Part of a small language model's weights.
Size: 10 layers, width 192, 3 heads of 64, MLP 512 SwiGLU, vocabulary 1024, 4.82M parameters.
Architecture: no biases in attention or MLP, untied embeddings.
Each number is 128 + 32 x the weight over its row's rms, rounded and kept within 0 to 255. Layers, rows and columns count from 0. The size above them is the row's rms in percent of the matrix's.

# layer 6 MLP up, 512x192, rms 0.0788, rows 198-232, columns 128-191
size [103  97  99 100 100 101 104 105  96 104  99 101 104  98 100  95 109 109  97 101  97  98  99 102  99 105  92  98 104 104 100  99 102  98  96]
[[121 167 112 105 141 156 109 177 147 151 135 133  97 165  94 130 144  73  90 176 145 133 133 121 133 129 100 165 158 173  83 134 132  75  53 158 152 106 138 155 155  77 110 136 124 148 136 168 102 143 137 115  98  83 108 123 158  81 106 131 109 187  90 187]
 [191 128 147 163  96  99 119  91 144 118 102 159  97  98 106 115 128 156  99  97 158 182  82 128 107 178  82 151  85 117 145 135  78  61 127 131  88 127  98 121 108  87 100 186 123 164  88  84  65 145 124  74 128 107 155 135 128 112 108 144 139 131 160 113]
 [ 75  87 114 145 104 105 128 132 149 141 122 149  42 143 138  91 118 157 198 205 104  55 177 173 145 183 123  63  68 160  82 157 139 107 125 143 148 179 127 124 103 154 169 119 164 150  92  95 115 147 101  68 164 111 109 171 132 141 145 140  34 140 118 132]
 [ 80 123  95 137 147 125 104 118  87 106 142 152  96  75  99 159 182 166 116 192 138 176 126 166 104 131 119 141 144 153  93 143 157 121  74 118 139 121 123 133 123  64 141 197  54  88 132 145 143  97 172 134  97 141 102 165 105 117 176 129 133 111 111 185]
 [142 115 135 135 140 158 165 189 152 116 104 112  92 122 113  99 117 160 158 166 193 112 121  85 110 169 168  83 118 128 106 131 177 132 130 160 121  94 117 116 139 163 122 103 139 141 115 131 113 129 122 214 144 155 158 113 155 122 115 133  81 180 144 103]
 [104 103 146 111 151 135 150 100 111  78 129 133 123 100 128 154 163 129 111  83 149 172 131 164  97 156 151 199 148 113 125 168 112 197 164 109 142 146 139 193 153 119 132 124 137  90 107 178 133 134 198  85 138 137  59 114 124  84  69 120 102  96  73  93]
 [121 151 127 149 151 182 118 145 101 136  95  82 139 187 146 136 133 123 121 153  83 175 104 171 115  79 142  79 151 146 131 118 171 129 149 129  48 104 147  75 118 180 142 113 113 133 155 114 119 116 185  76 137 164 129 153 155 144 100 141  86 148 155  91]
 [155  95 176 128  83 148 144 129  99 149 157  80  92 131 176 205  80  93  99 132 131 111 118 171 145 107 158 167 203 159 159  85 120 143  98 158 149 186 140  95 153 117 135 139 118 161  98 107 183 116  89 105 148 134 140 130  71 169 127 117 206  81 109 154]
 [116 152 113  42  97 114 165 120  90 223  88 181 152 156 161 175  92 134 128 183  80 140  98 150 108 122 138 149 183 121 187 137 140 126 130 118  67 121 130 199 106 146 121  99 175 115 126 173 130 154  92 101  79  20 115 190  67 136 121 189 156 149 167 105]
 [145 136  84 130 128 104  96 167 143 159 124 176 117  96 112  92  99  64 142  78 164  98 110 129 179 176 150 104 128 157 132 126 148 123  93 152 128 162 133 178  99  56 133 141 139 156  99 126 160 112 125 163 152 113 155 162 100 116  93 166 132 148 124 192]
 [ 68  96  96 111 140 161 154  51 174 113  87  90  93 132 193 153 157 120 137 173  94 119 142 147 134  87  92 104 101 145  98 149  66 117  84 132 155 140 135 161 129  94 135 140 138  90 142 160 101 150  90 115 124  95  94 168 181 130 154 106  92 188 105 134]
 [160 152 169  75 104 111 106 128 149 102 186 108  69 176 132 129 113 183 113 128 140 132  67  97 111 123 118 152  91 135 170 133  63 159  89 140 133 109 132 123 107 120 134 118  95 127  85 143 153 156 114 115  65  90 138 148 110 129 146 153 110  68 114 129]
 [118 155 189 123 128  89 141 141 142 141 114 134 167 105 122 116 182 107 140 147 191 126 113 174 142  98 127  63 194 104 159 140 113 124 102 132 140 113 121 169 102 163 123 130 127 173 110 118 130 165 144 195 179 166 159 146  90  78 142 193  93  80  89 177]
 [118 130 114 175 147 144 144 152 132 137 104 131  97 154 104  81  92 141 124 119 138  73 195  51  72 130 115 169 164 151 162  99  94 158 134  92 111 143 145 116 182  83  83 141 148 118 126  93 127  75 127 130  78 169 138 126 126 172 200 110 133 114 111 114]
 [149 124 103 124 109 137 145  65  52 186 106 127 113 134 127 143 172 117 181 153 181  99 125 168 114  84  76 149 105 143 144 176 175 140 142  91 117  89  25 150 116 129  86 161 133 126  75  97 193 100  92 125 162 106 123 170 119 105 115 157 137  77 158 151]
 [ 83 137 102 159 117 135 125 139  96 103  74 110 137 214 102 116 236 198 110 106 128 151 144 142 139 164 108 201 173 179 113 124 101 106 130 127  85  95 131 141 129 104 187 153 119 123  76 143 152 102 118 163 113  82 146 118 146  61 117  79 139 137 129  86]
 [101 121 127 110 116 109 103 141 164 164 156 142 150 124 130 115 141 168 182 144  87 178 123 151 110 116 126 156 107 139 140 127 186  96 121 102  95  87  91 101  92 164 149 174 125 117 159 103 124  88 166  99 124 142 158 131 115 142 140 142 131 133 149 163]
 [160 136 163 149  80 109 148  80  76 203 165  73 133 105  49  99 174 103 126 121 146 118 125 131 143 137 162 217 151 100  97 121  90 125  77  89  59 126  97 115 180  95 109 149 139 153 198 118 135 143 136 125 108  61 169 134 137 140 132  48 142 159 144 102]
 [121 123 103 168 111 193 205 173 115  88 155 110  68  97 116 136 117 159 126 121 210  90 126 135 154 156  49  96 171 136 145 144 115 103 152 156 186 120  75  94 124 119  91 180 142 175 109 147 196 153 197 169 165  84 110 147 165  88 100 143  92 106  65  91]
 [171 167  65 117 116 155  75  77 176 153  57 135 112 142 159 177 134 130  87 113 191 101 109  87 155 117 153 117  79 103 145 103  81  82 149 125 118 150 105 116 110 118 142  86  85 143  74 154 119 150  95 140 166 125 111 122 124 151 118  83 150  81 141 130]
 [138 148 135 120 125 149 117 122 128  66  84 117  83 153 156 131  86 157 113 150 237 103 130 116  90 101  78 170 112 130 150 125 124 137  74 130 162 107 160  68 133 110 155 136 109  85 122  93 111 142 138  78 148 142 135  84 175  92 116  50 158  98 144 106]
 [103 148 129 161 138 117 126 168 147 137 117 143  73 174 161 162 158 101 132 133  81 119  90  88 177  76 118  99 144 148 124 173 147 174 110 160 130  50  99 132 112 134 132 107 185  64 134 179 132 113 115 120 107 143 120 121 143  88 123 121  93  81 111  60]
 [134 158  88 183 137 119 139  98 119 155 108  98 142 142 144 123 149 118 158  99 108 163  80  94  96  96 105 197 111 147 111 220  92 126 184 180 169 150 110 193  79  94  97 106 118 182 113 122 146 106 125  68 109 117  96 118 149 140 118 137  95  89 122 124]
 [127  97  98  92 177 118 138 180  85 155 132  49 132 148 151 163 113 133  97 168 119  99 151  93 152 153  68 176 128 151 134 123 126 214  93 133 122 177  47 102 158  83 145 144  97 150 134 127 162 126 168 146 124 104  96 124 153 125 119 155 156  89  79 124]
 [119 144 105  88 128 146 107  56 112 129 159  87 151 151 168  76  95 134 170 120 106 165 120  87 148  91 163 139 115 150 145 148 129 111  94 102 133 122 164  64 120 108 103 134 109  38  94  93  95  90  66 170 117 183 172 132 136 174  90 176 146 119 111 152]
 [163 115 142 165 116  89 170 110  99 175 110 107 185 136 114  99 126 134 111 146  77 207 189 147 121 137 172 135  75  73 164 108  91 180 101 119 139 118 155 103 150  83 160  79 134  62  96 166  95 142 148  71 118 106 138 125 166 117 139 117 102  96  89 138]
 [180 121 205  33  95 165 112 102 115 118 102  76 125 148 114 104 159 107 135  77 132 144 136 151 115 158 138  98 142 135 147 177 107 120 108 131 160  70 120 131  96 139 161 134  70 121 155  96 104 174 160  99 153 103 168 160  80 102 170 151 148  98 145 164]
 [170 105 142 103 120 199 110 106  90 164 174 163  97 141 143 106  96 113 130 173 128  93 106 124 165 135 176 137  92 175  94  83 129  98 170 134 159 144 139 103  71 163 236  81  99 156 128 130  78 101 131 163 124 152 104 132 155  62 143 114 129 119 123 157]
 [172 119 122 136 141  49 134 137  64  98 142 164  78 128 118 171 147  79  70 135 146  73  79 123 108  99 116 130 106 141 118 172 191 105 207 130 114  63 165 139 137 155  74  65 116 152 110 133 142 132 107 182 125 102 109 141 122 184 164 133 117  84 152 116]
 [132 120  55 135 152  88 137 109 103 142  99  70 130  80 133 133 144 171 122 143 104  96 117 139  90 117 146  83 124 150  89 159 140 129 119 137  72 128 150 194 126  47 151 130 135  97 154 150 135 103 107 104 158 154  99 141 141 151 107 145 104 106  59 174]
 [128 110 234 153 145 105 115 107 153 108 157 144 127 146 114  81 153 101  63  72 154 127 135 127 157 107 115 116 134 160  95 128 129 133 129  98 147 136 140 122 159 159 120 156 145 126 130 148 145 143 148  84 194 188  95  77 110 120 104 124 140 106 145 142]
 [180 118 107 134  87 121  88  68 125 169 128 130 138 128 157 135  84 133 125  56 143 120 113 144  54 121  56  92 133 153 162 154  90 138  94  95 159 151 197 159 176 113 131 112 155  94 121 134 127 118 218 173 127 139 107 125 114 122 200 122 103 121 100 190]
 [101  96 109 153 135 115 132 165 168 134 143 134 148 152 177 137  99  85 106 123 143 157 133  63 138 192 119 100 135 166  90 130 128  54 120 109 203 179 134 108 151 127 101 150 117 164 214  93 130 105 202 127 157 154  73 138 119 184  74  88 157 139 104 162]
 [103 120  96 100 189 140 145  84 172 150 131 173 143 127 114 136 164 101  82  97  77 132 151 199 108  85 139  96 115  97 158 156 140  93 146 152 143 160 134 119  92  90 158  79 106 168 146 148 168 145 127  98  89 145 151 134 113 166 167  99 153 120 131 146]
 [194 110  79  94 123  65 142 195 152 145 122 105 114 108  86 131 173 110  79 115 117 105 149  94 112 144 164 154 187 153 163  99 143 190 172 140 166 120  94 110 149 109  99 110 126 154 120  99  94 155 151  78  71 129 128 146 117 121  54 152 123 187 112 138]]
# layer 6 MLP down (transposed), 512x192, rms 0.0771, rows 198-232, columns 128-191
size [100 101 100 100  99 102 105 104  99 105 100 101  98 100 101  96 107 109  98 103  97  99 100 102  98  96  92 100  99 104 100 101 101  95  98]
[[181 104 164 182 107 147  94 155 126  72 137 107 112 105 134 135 104  98 141 168 123 166 127 133  79 115 127 161 158  70 119 119 189 185 188 102 142 150 155 111  66 114 105 187 180 112 107 124 139  86 125  86 104 118 104 200 120 126  96 127  75 114 139 134]
 [117 166  81 133 103  93  72 105  67 138 149  69 155 112  87  98 159 166 143  94 110 145 106 113 109 131 141 100 176 133 178 135 125 130 102 108 184  96 209 156 129 144 108 158 102 132 114 135 130 146 176 151 147 175 131 102 104 184 119 162  82 112 169 102]
 [175 170 164 176 103 155 156 154 121 108 182 122 148 131  98 100 127 168 113 160 154  97  59 133 135  53 186 146 176 117 216 145 163 107 119  70 192 115 114  73 122  98 143 127 141 110 130  96 194  91 119 117  64 103 120 130 141  88  73 122  65 113 140 160]
 [139 146 169 131 126 137 170 104 138  89 115 145 150 151 171 181 135 156 109 143 144  81 167 108 178 174 112 114 101 195 102  81 161  88 199  88 158 131 132 114 158 141 116 128  89  84 162  90 169 166 137 142 125  48 142 127 174 132 122 134 134 200 154 152]
 [109  74 136 126  93 121 106 165 106 103 102 174 148 195 114  97 140 138  90 156 174 114 163 103  92  91  83 131 168 130 110 120 146 192 118 121 129 116 117 104  86 194  95  90 131  97  83 143 167 109 126 105 175 146 123 177 115  90 156 139 156 143 130 157]
 [110 164 122 158 117 131 140 105 119 108 116 217 120 176 115 164 195 153 107 165 174 154 106 132 164 153 160 116 137  96 158 112 128 123 132 154  92 142 178  99  76 113 144  38 155 104  90 138 152 133 104 164 174 122 131 114 139 138 113 131 149 120  91 101]
 [106 125 156  80 130  82 115  99 107 109 134 147 163 137 129 233 128  96 117 115 143 140  82 167 127 126 119 128 119 136 155 133 133 125 106 129 114 137 141 141 180  63 182 115  57  79  74 138 148 168 119 155  58 109 131 174 196 100 129  78 124 186 148 120]
 [ 86 157  69 107 165 135 113 173  96 124 160 206 165 161  92 140 103  72 138 127 115 106 118 130 136 151 122  82 113 111  94 127 167 123  89 128  88 100 127 143 141 119  91 134 225 125  85 103 113 129 198 105 166 128  97 184  54 145 140  93 134 139  83 145]
 [164 127 145 102 182 114  76  73  72 108 169 131 157 143 131 108 176 168  94 153 187 192 119 126 109 123 115 171 145  79 124 122 121 119 126 169 129 108 111 188 136  96 107 135  62 134 121  84 136 129  52  91 131 137 125 129 108  97  92 111 152 139 108 134]
 [134 113 100 128 166 110 154 121 160 136 118 165 107 161 149 110 200 156 177  89 101 101 116 139 154  63  88 136 105 154  72 151 113  83 113 124 134  72 116 149 135 114 186 126 136 140 160 159 136 131 148 135 154  99 116  76 155 114 181 116  83  90 187  89]
 [155 194 150 119 160 172 169 129 154 129 121 145 126 143 118  97 131 123 131 130 133 141 203  92 109 126 170 130 116 117 125 106 130 159 103 113  84 128  75 114 171  92 108 147 151 118 210  82 143  98 100  99 161 116 133 125 142 122 120 103  85 184  91 128]
 [157  78 102  94 116 120 125 125  51 205  75 137 143 126 139 125 165 129 107 104 119  87 153  97 171 124 173  99 103 187 136 129 155 113 199 125  70 138 158 148 143 162 114 123 205 103 159 182 108 103 146 101 106 145 191  78 102 124 169 100 190 187 121 122]
 [112 172  91 142 115  98 162 154  97 110  53 104 144 159 148  57 139 125 105 117 132  95 192 103 144 139 128 156 119  84  98 125 127 172 125 154  65  78 153 135  76 125  96 147 199 149 111 125  73 125 132 127 155 155 113 177 100 165 187 154 162 157 131 105]
 [141  88 130 149 135 104 190 118 107  95 159 109  76 128 112 160 114 144 153  87 103 118 125  76 157  88 116  93 208 160 166 160 120 119  93 163  69 140  98 102 126 135 178 122 178 110  77 150 103 130 139 136 142  88 113  68 145 140 110 170 102 155 117  98]
 [191 111  98  50 151 106  62 126 181 138 145  70 129 112  93  86 138 131 150  77 158 127  99 141  89  69 137 132 100 109 117 118 157 132 136 234 157 117 128  91  86 164 134  92 108  91 144  65 125 101  61 104 146 118 102 105 120 142 121 152  77 140 121 148]
 [161 159 178 158 142 107 132 135 173 162 137 179 147  55  70 124  52 112 106 149 174 147 139  55 139 177 130  55 113 136 112 118 153 110 175  67 136 119 156 144 107 155 119 123 188 120 193 163 195 139 139 113 185 152 156 108 117 147 130 157  95 103 133 151]
 [155 140 129  66  91 175 134 149  80 162  66 147 127 114  87 113 146  88 149 134 179 123 129 122  82 134 114 144 107 144 112  95 186 125 174 133 135 104  91  74 142 146  99 175  86 141 117 143 127 104 126 118 137 135  81  65 107 175 147 132 154 136 168 157]
 [ 62 208 159 100  96 156 182  95 183 131 122 104  64  51 128 152 118 216 158 153 113 144 112 127 116  91 165 100 103 143 166 109 156 119  70 186 118 135 106 115 151 167 164 132 156 122 132 134  93 143 112 104 124 105 162 107 155 190 129 114  81 174  93 123]
 [106 178 108 169 106 102  90 182 125 129 132 121 130 150 115  68  85 129 101 109 169 164 182 132 111  62  90 168 154 153 132 181 104 130  96  79  74 121  98 167 115 156 157 121 216 113 107 149 137 104 125 157 111 183 113 122  81 104 142 103 134 131  84 128]
 [110 162  51 158 111 152 147  87 157 203 128  97 124 149 113 159 153 140 135  63 173 141 109  91 154 152 120 175 148 103 152 164 147  97 155  91  94 124 187 120 158 119 111 131 147 182 118  95  97 136 111 191 122 107 153 126 100 142 133 124  78  97 146 170]
 [162 135 136 158  91 131 124 112  83 143 158 146 158  43 133 153 133 136  56 124 123 125  88  93 166 143 133  67 113 122 108 114  91 150 120 174 116 143  96 142 160  92 174 141  69 160 137 163 146 127 161 220 113 131 161  94 122 137 122 147 113  87 196 145]
 [115  65 137 158 162 142 155 113 143 141 110 143 103  78 102 124 146 126 135 137 107 195 167 124 155 121 144 172 155 106  85  83 118 167 149 136  95 135 112  88 165 124 142 105 149 102 104 119 127 131 109 133 159 135  63 140 160 194 158 133  85 106 128 204]
 [134 151  91  35  99 162 144 120  93 174 116  98  97 110 150 140 140  67 163  76 121  92 134  79 131 103 140 139 168 113 143 127  56 161 128 139  94 143 169 118 129 135 165  92 120 145 191 125  86 124 178 177 154  73 150 132 159 147 126 120 125 144  92 100]
 [ 89 116 134 206  75 170 129  97 149 100 154 140 125 143 175  96 130 111 150  68  89 113  83 110 118  84 145 143 121 112 105 194 202 166  85 163  98 133 158 131  94  88  89  95 166  97 102 171 184 119 143 153 157 153 138 121  59 198  96 121 138 106  92 124]
 [157  79 133  99 149 135 113 155 121  93 117 104  85 113 160 102 157 117  53  98 130 159 115 134 142  98 122 165 141 138 154 144 114  96 144  75 196  83 108 173 131 114 112 131 117 160 119 149  32  94 104 133 146 154 133 126 162 119 131 151  84 155 154 121]
 [165 131 132 140 116 131 206 165 138 160 130 146 150 120 126 142 127 134  84 146 127 125 147 121  89 112 139 138  78 130 155 114 136 117 151  81 109  99 168 197 125  91 146 140 113  52 118 138 121 198 147 157 129 154  84 121  81 174 112 162 154 169 176 171]
 [ 65  97 150 121 146 119 158  98 127 135 108 131 149 128 134 111 109 109 120 129 187  81 174  90 156 155 145 151  96 145 129 150  93  97 152 164 171 106 142 124 131 134 141 140 217 115 170 127 121 136 121  45 105 156 144  96 180 122 160 121 146 135  95 133]
 [128  99 141 168 170 120 142 198 125 126 139 114 106 144 142 150 163 187 148 152 132 105 143 158 140 160 160 127  80 135 129 135 160  87 117 115 159 127 131 173 136 200 119  98 170 106 182  86 168 129 129 153 132 136 133 130 144 129  91 136 142 104 118 137]
 [185 122 140 186 155  82  79 175  99 155 113 129 189  74 117 122 141 143  79 175 122 133 150 110  99 101 134 117 160 152 112 113 135 110 180  72 151  67 189 116 170 139 114 125 236 128 113 150  77 135 199 140 143 134 144 167 129 141 160  79  89  84 124 126]
 [182 101 115 135 122 122  98  99 134 131 148 133 169 125 128  76  73 145  80  91 143 115 190 140  51 131 126 109 101 156 118 106 122 125 113 122 160 152 164 101 178  85 135 130 121  99  97 101  96 175 165 108  78 175 131 150 210 119 155  79 157  75 145 163]
 [114  90 132 157 152 134 148 114  88 163 123 117 179 138  65 124  59  92 155 192 162 143 111 129 129 152 157  98 124 139 141 162 139 182 135  86 139 144  13 122 112  90 142  65  85 125 143 166 130  64  93  93 118 162  78 154 106 127 115 164  97 117 172 131]
 [181 135 112 169 106 101 134 146 145 136 148 128 116 181  84 156 180 156  96  92 141  81  91 106 140 165 135 151 151 138 108 118 159 106 142 133 137  41 161 105 111  88 125 106 151 131 179  94 132  92 171 170 143 124 128 156 165 153 132 124  99 131 118 180]
 [ 92  86 153 104 156 131  79 112 110 144 118  80 169 136  91 201 159  72 159 146 106  68 127 181 100 146 118 119 111 172 155  89 147 171 136  82 116 150 147  77 130 140 102 142 163 123 203 141 139  70 159 161 118 139 130 155 179  88 113 100 168 155 106 116]
 [130 107  85 119 152 118 118 119 178 109 143 162 130  95 114 103 169 141 116  77 107 140 190 154 154 132 100 147  75 119  71 151 175 103 149 118 124 134 177 156 155 145 113 111  49 190 133 118 118  90  92 151 162 117 109 118 173  78 157  66 111 130 129 147]
 [137 135 124  93 148  97 217 167  77  91 193 161 146 151 139 100  78 161 130 122 128 100 135 134 141 116 150 104  67 150  84 157 160 117 162 142 149 142 178 117 122  90 148 106  82 118 156 186 146 108  89 132 127 162 132 158  90 148 116  58 127  80 120 188]]
# layer 6 MLP gate, 512x192, rms 0.0806, rows 199-233, columns 128-191
size [ 92  99  99 101  98 105 102  95 105  99 102 102 100  95  93 107 102 102 101 100  97 102  97 106 103  93 105  93 101 106  97 103 102  94  98]
[[134 137 146 136  97  70 137 185 141 189  42 116 192 159 127 185 139  92 120 167 102 180 174 104  90  89 154 153 132 132 115 107 150 128 158 121 124 106 151 142 108  91 163 131 221 130 159  83 125 140 144 125 148 189 137  85  83 134 132 104 188 123 133 113]
 [ 85 125 154 145  97 131 130 116 185 133 177 106 115 108  46  61 154 183 108 174 187  89 170 159 121 116 142 144 118 111 127 140 161 133 179 129 112 160  86 139 113 138 131 168 143 115 129 116  81 146  95 124 113 112 152  57 117 199 106 107 190 175 153 156]
 [121 153 178 106 157 220 150 166 199  95  80 172 102  88 104 106 102 125 133 101 108 105 139  94  78 153 117  79 147 116 127 143 192 145 100 107 177  97  94 119 130 140 127 153 160 109 178 150  89 144 103  62 124 122 127 124  87 118 163 111 144 154 107 179]
 [108 136 106 105 134 178 100 123 101  65 110 133 117 141 116 136 155 137 136  96 159 108 142 111  88 111 148 126 132 133 152 162 195  89  90 118 125 131  63 106 133 138  89 187 171 109 109  97 168 164 123  99 146  88 117 146 125 129 161  39 164 151 106 166]
 [126 142 161 152 174 192 124 159  90  99 124 149 132 118 108  55 153 144 127 128  44 212 155 156  92  81  96 119 155  83 209 130 142 143 117 142 177 177 195 144 144 162 105 126 154 121  96  77 129 134 113  56 153 146 113 157 127  66  92 177 147 144 120 124]
 [145 191 109 114  98 179 112 220 129 117 154 134 133 133  76 122 113 125 106  61 170  86  85 116  89 120 126 126 181 104 101 131 141  88  93 162 126 175 146 135 101 107 109 152 143 140 106 131  91  75 126 142 135 136  96 139 203 171 139  91  86 148 138 112]
 [ 88 106 136 157 115 114 114 187 163 150 126 119 152 140 122  50 114 144  93 130 106 119  94 121  85 132 177 125  93  99 149 129 111 177 169 122 156 130 152  87 125 127 139 118 105 124 168 102 151 126 181 182 178 159 124 179 102 144 130  47  90 105 144  92]
 [133 148  93 116 127 129 161 146 141  72  88 200 111 138  72 106  99  69 108 130  91 150 118 174  28 100 118 131 119  41 110 117 155  59 111  85  96 151 159 230  70 111 149 114 115 126  77 157 186 139 116  78 144 137 142  87 145 133 122 179 139 118  96 144]
 [129  69 117 176 147  90 145 154 131 132  97  98  52 133 117 154 172 154 129  82 123 107 144 128 100 103 106 147  94 143 116 126 129 108 158 147 116  93 106 153 160 118 181 139 167 114 133  70 142  72 112  88 103  87  86 150 125 162 155  83 162 125 149 115]
 [121 161 145 141 121 147 131 185 111 157  97 116 150 149 115  76 136  50 134  94 124 134 175 115 106  85 144  76  60  78 140 186 141 177  46 122  91 172 117 142 126 116 130 141 165 128 178 127 110 108 182  85 143  84 134 153  86 134 122  65 174 159 128 145]
 [102 181 204 170  75 112 178 117 137  87  89 166 122 166 127 123 138 152 136  79 171 178 141  86 116  84 174 191 121 130 122 152 132 171 188 131 105 134 142 164 114  73 111 105 173 115  95 154 121  88 125  85  93 107 175 106 150 112 130 150 133  78  97 151]
 [117 106 147 104 159 144 136 125 107 103 127  78  86 127 150 128 124 178  90 152  95 107 148 124 157  81 125 145 122 141 173 100  89 134 127  69 131 162 124 140 152 106 141 200 131 104 123 125  93 114 109 107  73 120  79 117 161  52 125  91 110 154 155 100]
 [131 124 187 144 107 131 195 163 157 111 125 108 231  96 107  62 198  77 120 169 161 119 135 138  86 144 131 176 104 108 105 175 128 123 147 121 122 167  79 133 115 142 150 110 126 118 186 177 112  92 139 130 142 161 123 123  76 132 149  44 166 170 130 136]
 [ 81 140 140  96 165 106 100 133 202 142 136 171 151 184 149  93 162  99 116  70 158 134 159 202 106 129 113 149 121  71 118 154 140  97  99 110 138 127 138 117 108 160 127  87 158 109  95 157 112 136 135 119 158 163 136 128  82 117 163 123 154 112 137 168]
 [178  79 112 145 138  96 150 122 150 215 155 161 128 118 125 133 179 181 157 115 127 171 149 169 140 126  85 115 171 114 152 149 142 115 142 135 177 163 148 152 109 119 133 140 169 117  83 127 163 166 106 105 130 141 168 124 152 141 126 141 135 184  89 142]
 [144 130  97 109 112 211 124 180 130 113 127  76 130 118 189 103 159 153 107 142  85 167 111 188 126  89 111 107  90 145  99 183 145 122 129 131 112 144 145 159  88 152  91  89 149 105 144 100 131 164 138 143 110 129 124 132  56  97 129 102 108 140  95 109]
 [167 130 110 137 137 165 127 115 175 158 117 181 129 146  83 185 178 111 185 114 120 111 113 167 102 107 124 159 167 110 141 158 107 123 132  65  33 158 147 129 132 130 175 136 164 102 158 121 115 182 107 117 147 159 160 178 155  77 114 181 176  91  86 135]
 [146 155 169 192  60  99 145 135 132 100 142 122 116 160 168 102 131 165 134 137  55  91 120 103  82 114 125 117 124 140 155 122  62 125 151 123 167 132 132 154 152 164 148 134 161 112 127 108  91  51 150 169 141 136 129 107 133 168 108 101 155 108 109 159]
 [113  91 130  61  71  72 179 114 189 117 109 122 120 155 153  65 133 123  97 165 113  98  89 157  88  48 161 118  73  85 165 158 111 123 117  81 134 143 106  91 105 170 148 131 126  86 152 152 119 118 148 129 158  77 197 202 112 159  99  98 127 178 149 108]
 [ 94 129 110 132 136 119 143 152 232 119 134 118 138  79 162  97 140 109 123 152 100 148 168 123 110  84 131 116  95 129 199 161  84 118 121 132 146 152 155 125 111  74 154  90 145 100 126 165 135 155 103 145 147 181 109 125 171 123 105  94 143  65 112 154]
 [150 149 109 133 154 149 127 160 107 117 107  83 119  46 167 123 141 159 237 113 153  98 142 128 118  75 116 129  86  58  75 173 143  81 139 124 119 118 107 164 132 103 138 167 157 127 130 183 118 120  68  81 132 127  97 154 139  98 183 148 184 113 148 159]
 [ 95 100 125 145  99 140 124 171 101  91 173 139 170  94 121 136 154 201 120  89 164 192 136  95 173 229 201 150 101  87 138 147 139  72 135 146 147 119  72 172  83  94 151 137 160  62 132 110 148 152 116  80 138 136 134 109  87 130 154 142 134 170 109 132]
 [171 185 190 181 141 153 168 129 122 128 149 116 110 157 132  94 174 137 119 160 109 133 142 156 112 164 132 171 174  89 124  70  88 152 126  77 142  95  91 181 162 125  71 146 137 130 139 108 135 167 144 143  72 152 110 132 164 125  92 187  97 124  48 152]
 [114 139 157 136  42 101 140 124  94 117 150 119 121  86 126  44 117 167 121 141 109  61 181 152  97 137 115 150  64  27 129 130 135 106 101 134  78 110  72 118 114 137 150 111 175  99  66 140 123 139  64 137 129 142 134 122 115 124 116 127 105 145 176  86]
 [154 112 113 178 111 151 135 149  78 166 151 132 117  84 104  86 149 149 109 166 103 143 171 143 109 133 132 102  91 126 175 122 148 135  93 121 164 114 117  82 168 142 148 139 138  31 133 118  94 143 130 156 134  71 141 162 178 146 191 163 149 167 124 145]
 [ 90 146 106 141 134 156 171 128 138 107 115 218  79 152 134 100  93 108 107 131 116 135  95 113 182 144 153 121 106 114 142  66 111 127  50 141 141 130 145 131 114 140 121 121 140  98 140 191 103 107 101 134  90 143 133 147 183 152  87 118 128 136 141 136]
 [183 169 143 128 130 115 177 142 100 117  56 114 133 135 150 131 126 157 150  61 140  51 176 170 128  89 171 120  88  59 107 171 116 122 115 189 142 113  92 187 107 113  98 183 151 105 142 122 137 206  97 132 139 147 126 128 109 135  98 168  31 117  56  78]
 [ 95 127 117 132  87 190  99 137  80 138 164  78 174 130 160  90 101 187 110 129 127 138 176 162 149  79 141 154 116 117 211 123 160 136 105 122 124 117 130 112 117  82 153 180 130  48 174 149  97 110 132  92 123 150 133  77 132  76 118 194 149 130 119 115]
 [144 116 123  84  62 116 119 128 170 129  90 166 150 174 139  68 134 159 131  82 106 114 188 165  97  91 133 106  70 122 152 158 140  99  93 140 122 107  99 153 169 133 139 169 143 123 129 175  79  92  94 147 119  89 145 160 119 152 145  71 137 151 134 168]
 [137 179 109 122 133  75 172 120 151  98 109 151 141 112 161 132 146 144 125 137  95  78 127 153 131 112  86 112 118  84 127  56 125 113 154  84 143 175 101 135 116 163 114 112 167 109  89  88 110  79 134 121 111 112 114 157 161 100 130 125  69 132  99 123]
 [ 65 141 134 179  58 123 170 189 155 127 135 150 144 113 150  87 154 186 164 113  75  73 130 104 153  91 107 103 145 149 117 147 174  87 114 117 115 149  91  75 163 160 128 180 146  93 127 108 119 137 117 172 145  88 116 121 158  84 153 127 115  95 125 143]
 [140 134  98  83 128 146 147 109 189  78 108 156 142 144 188  78 164 128 172 108 224 140  96 121 175  96 115 171 144 119 152 134 129  99 144  99 135 182 135 130 155 151 147 196 132  98 118 129   5 188 101 135 154 112 128 141 111 154 137 107 121 142  66 166]
 [128 125 139 132 155 134 147 143  82 136 135 153 130 157 114 136 195 123  99 129  79 171 146 141  91  88 143 129 154 132 246 150 194 127 107  86 198 119 111 141  83 129 207 110 147  87 161 112 131  81 153  99 135  86 106 111 118 118 135 144  61 146 140 148]
 [116 118 133  96 157  97  84 156 146 139 151 148 125 100 124  99  89 182 186 183 101 135 125  99  91 160 106 138 131  24 172  99  93 159 161 135 107  82 142  99 141 158 130 133 155 134 103  81 117 118 100 117 148 145 144 139 144 163 128 139 150 163  83 108]
 [129 102 121 101 112 120 218 141 151 106  77 143  89  94 106 101  54 142  95 141 178  88 149 166  75 176 106 142  74 108 130 181 121 138 160  98 142 179  79 128 144  98 120 132 175 165 128 148 111  94 114 109  72 105 113 150 148 114  47 124  77 128 134 119]]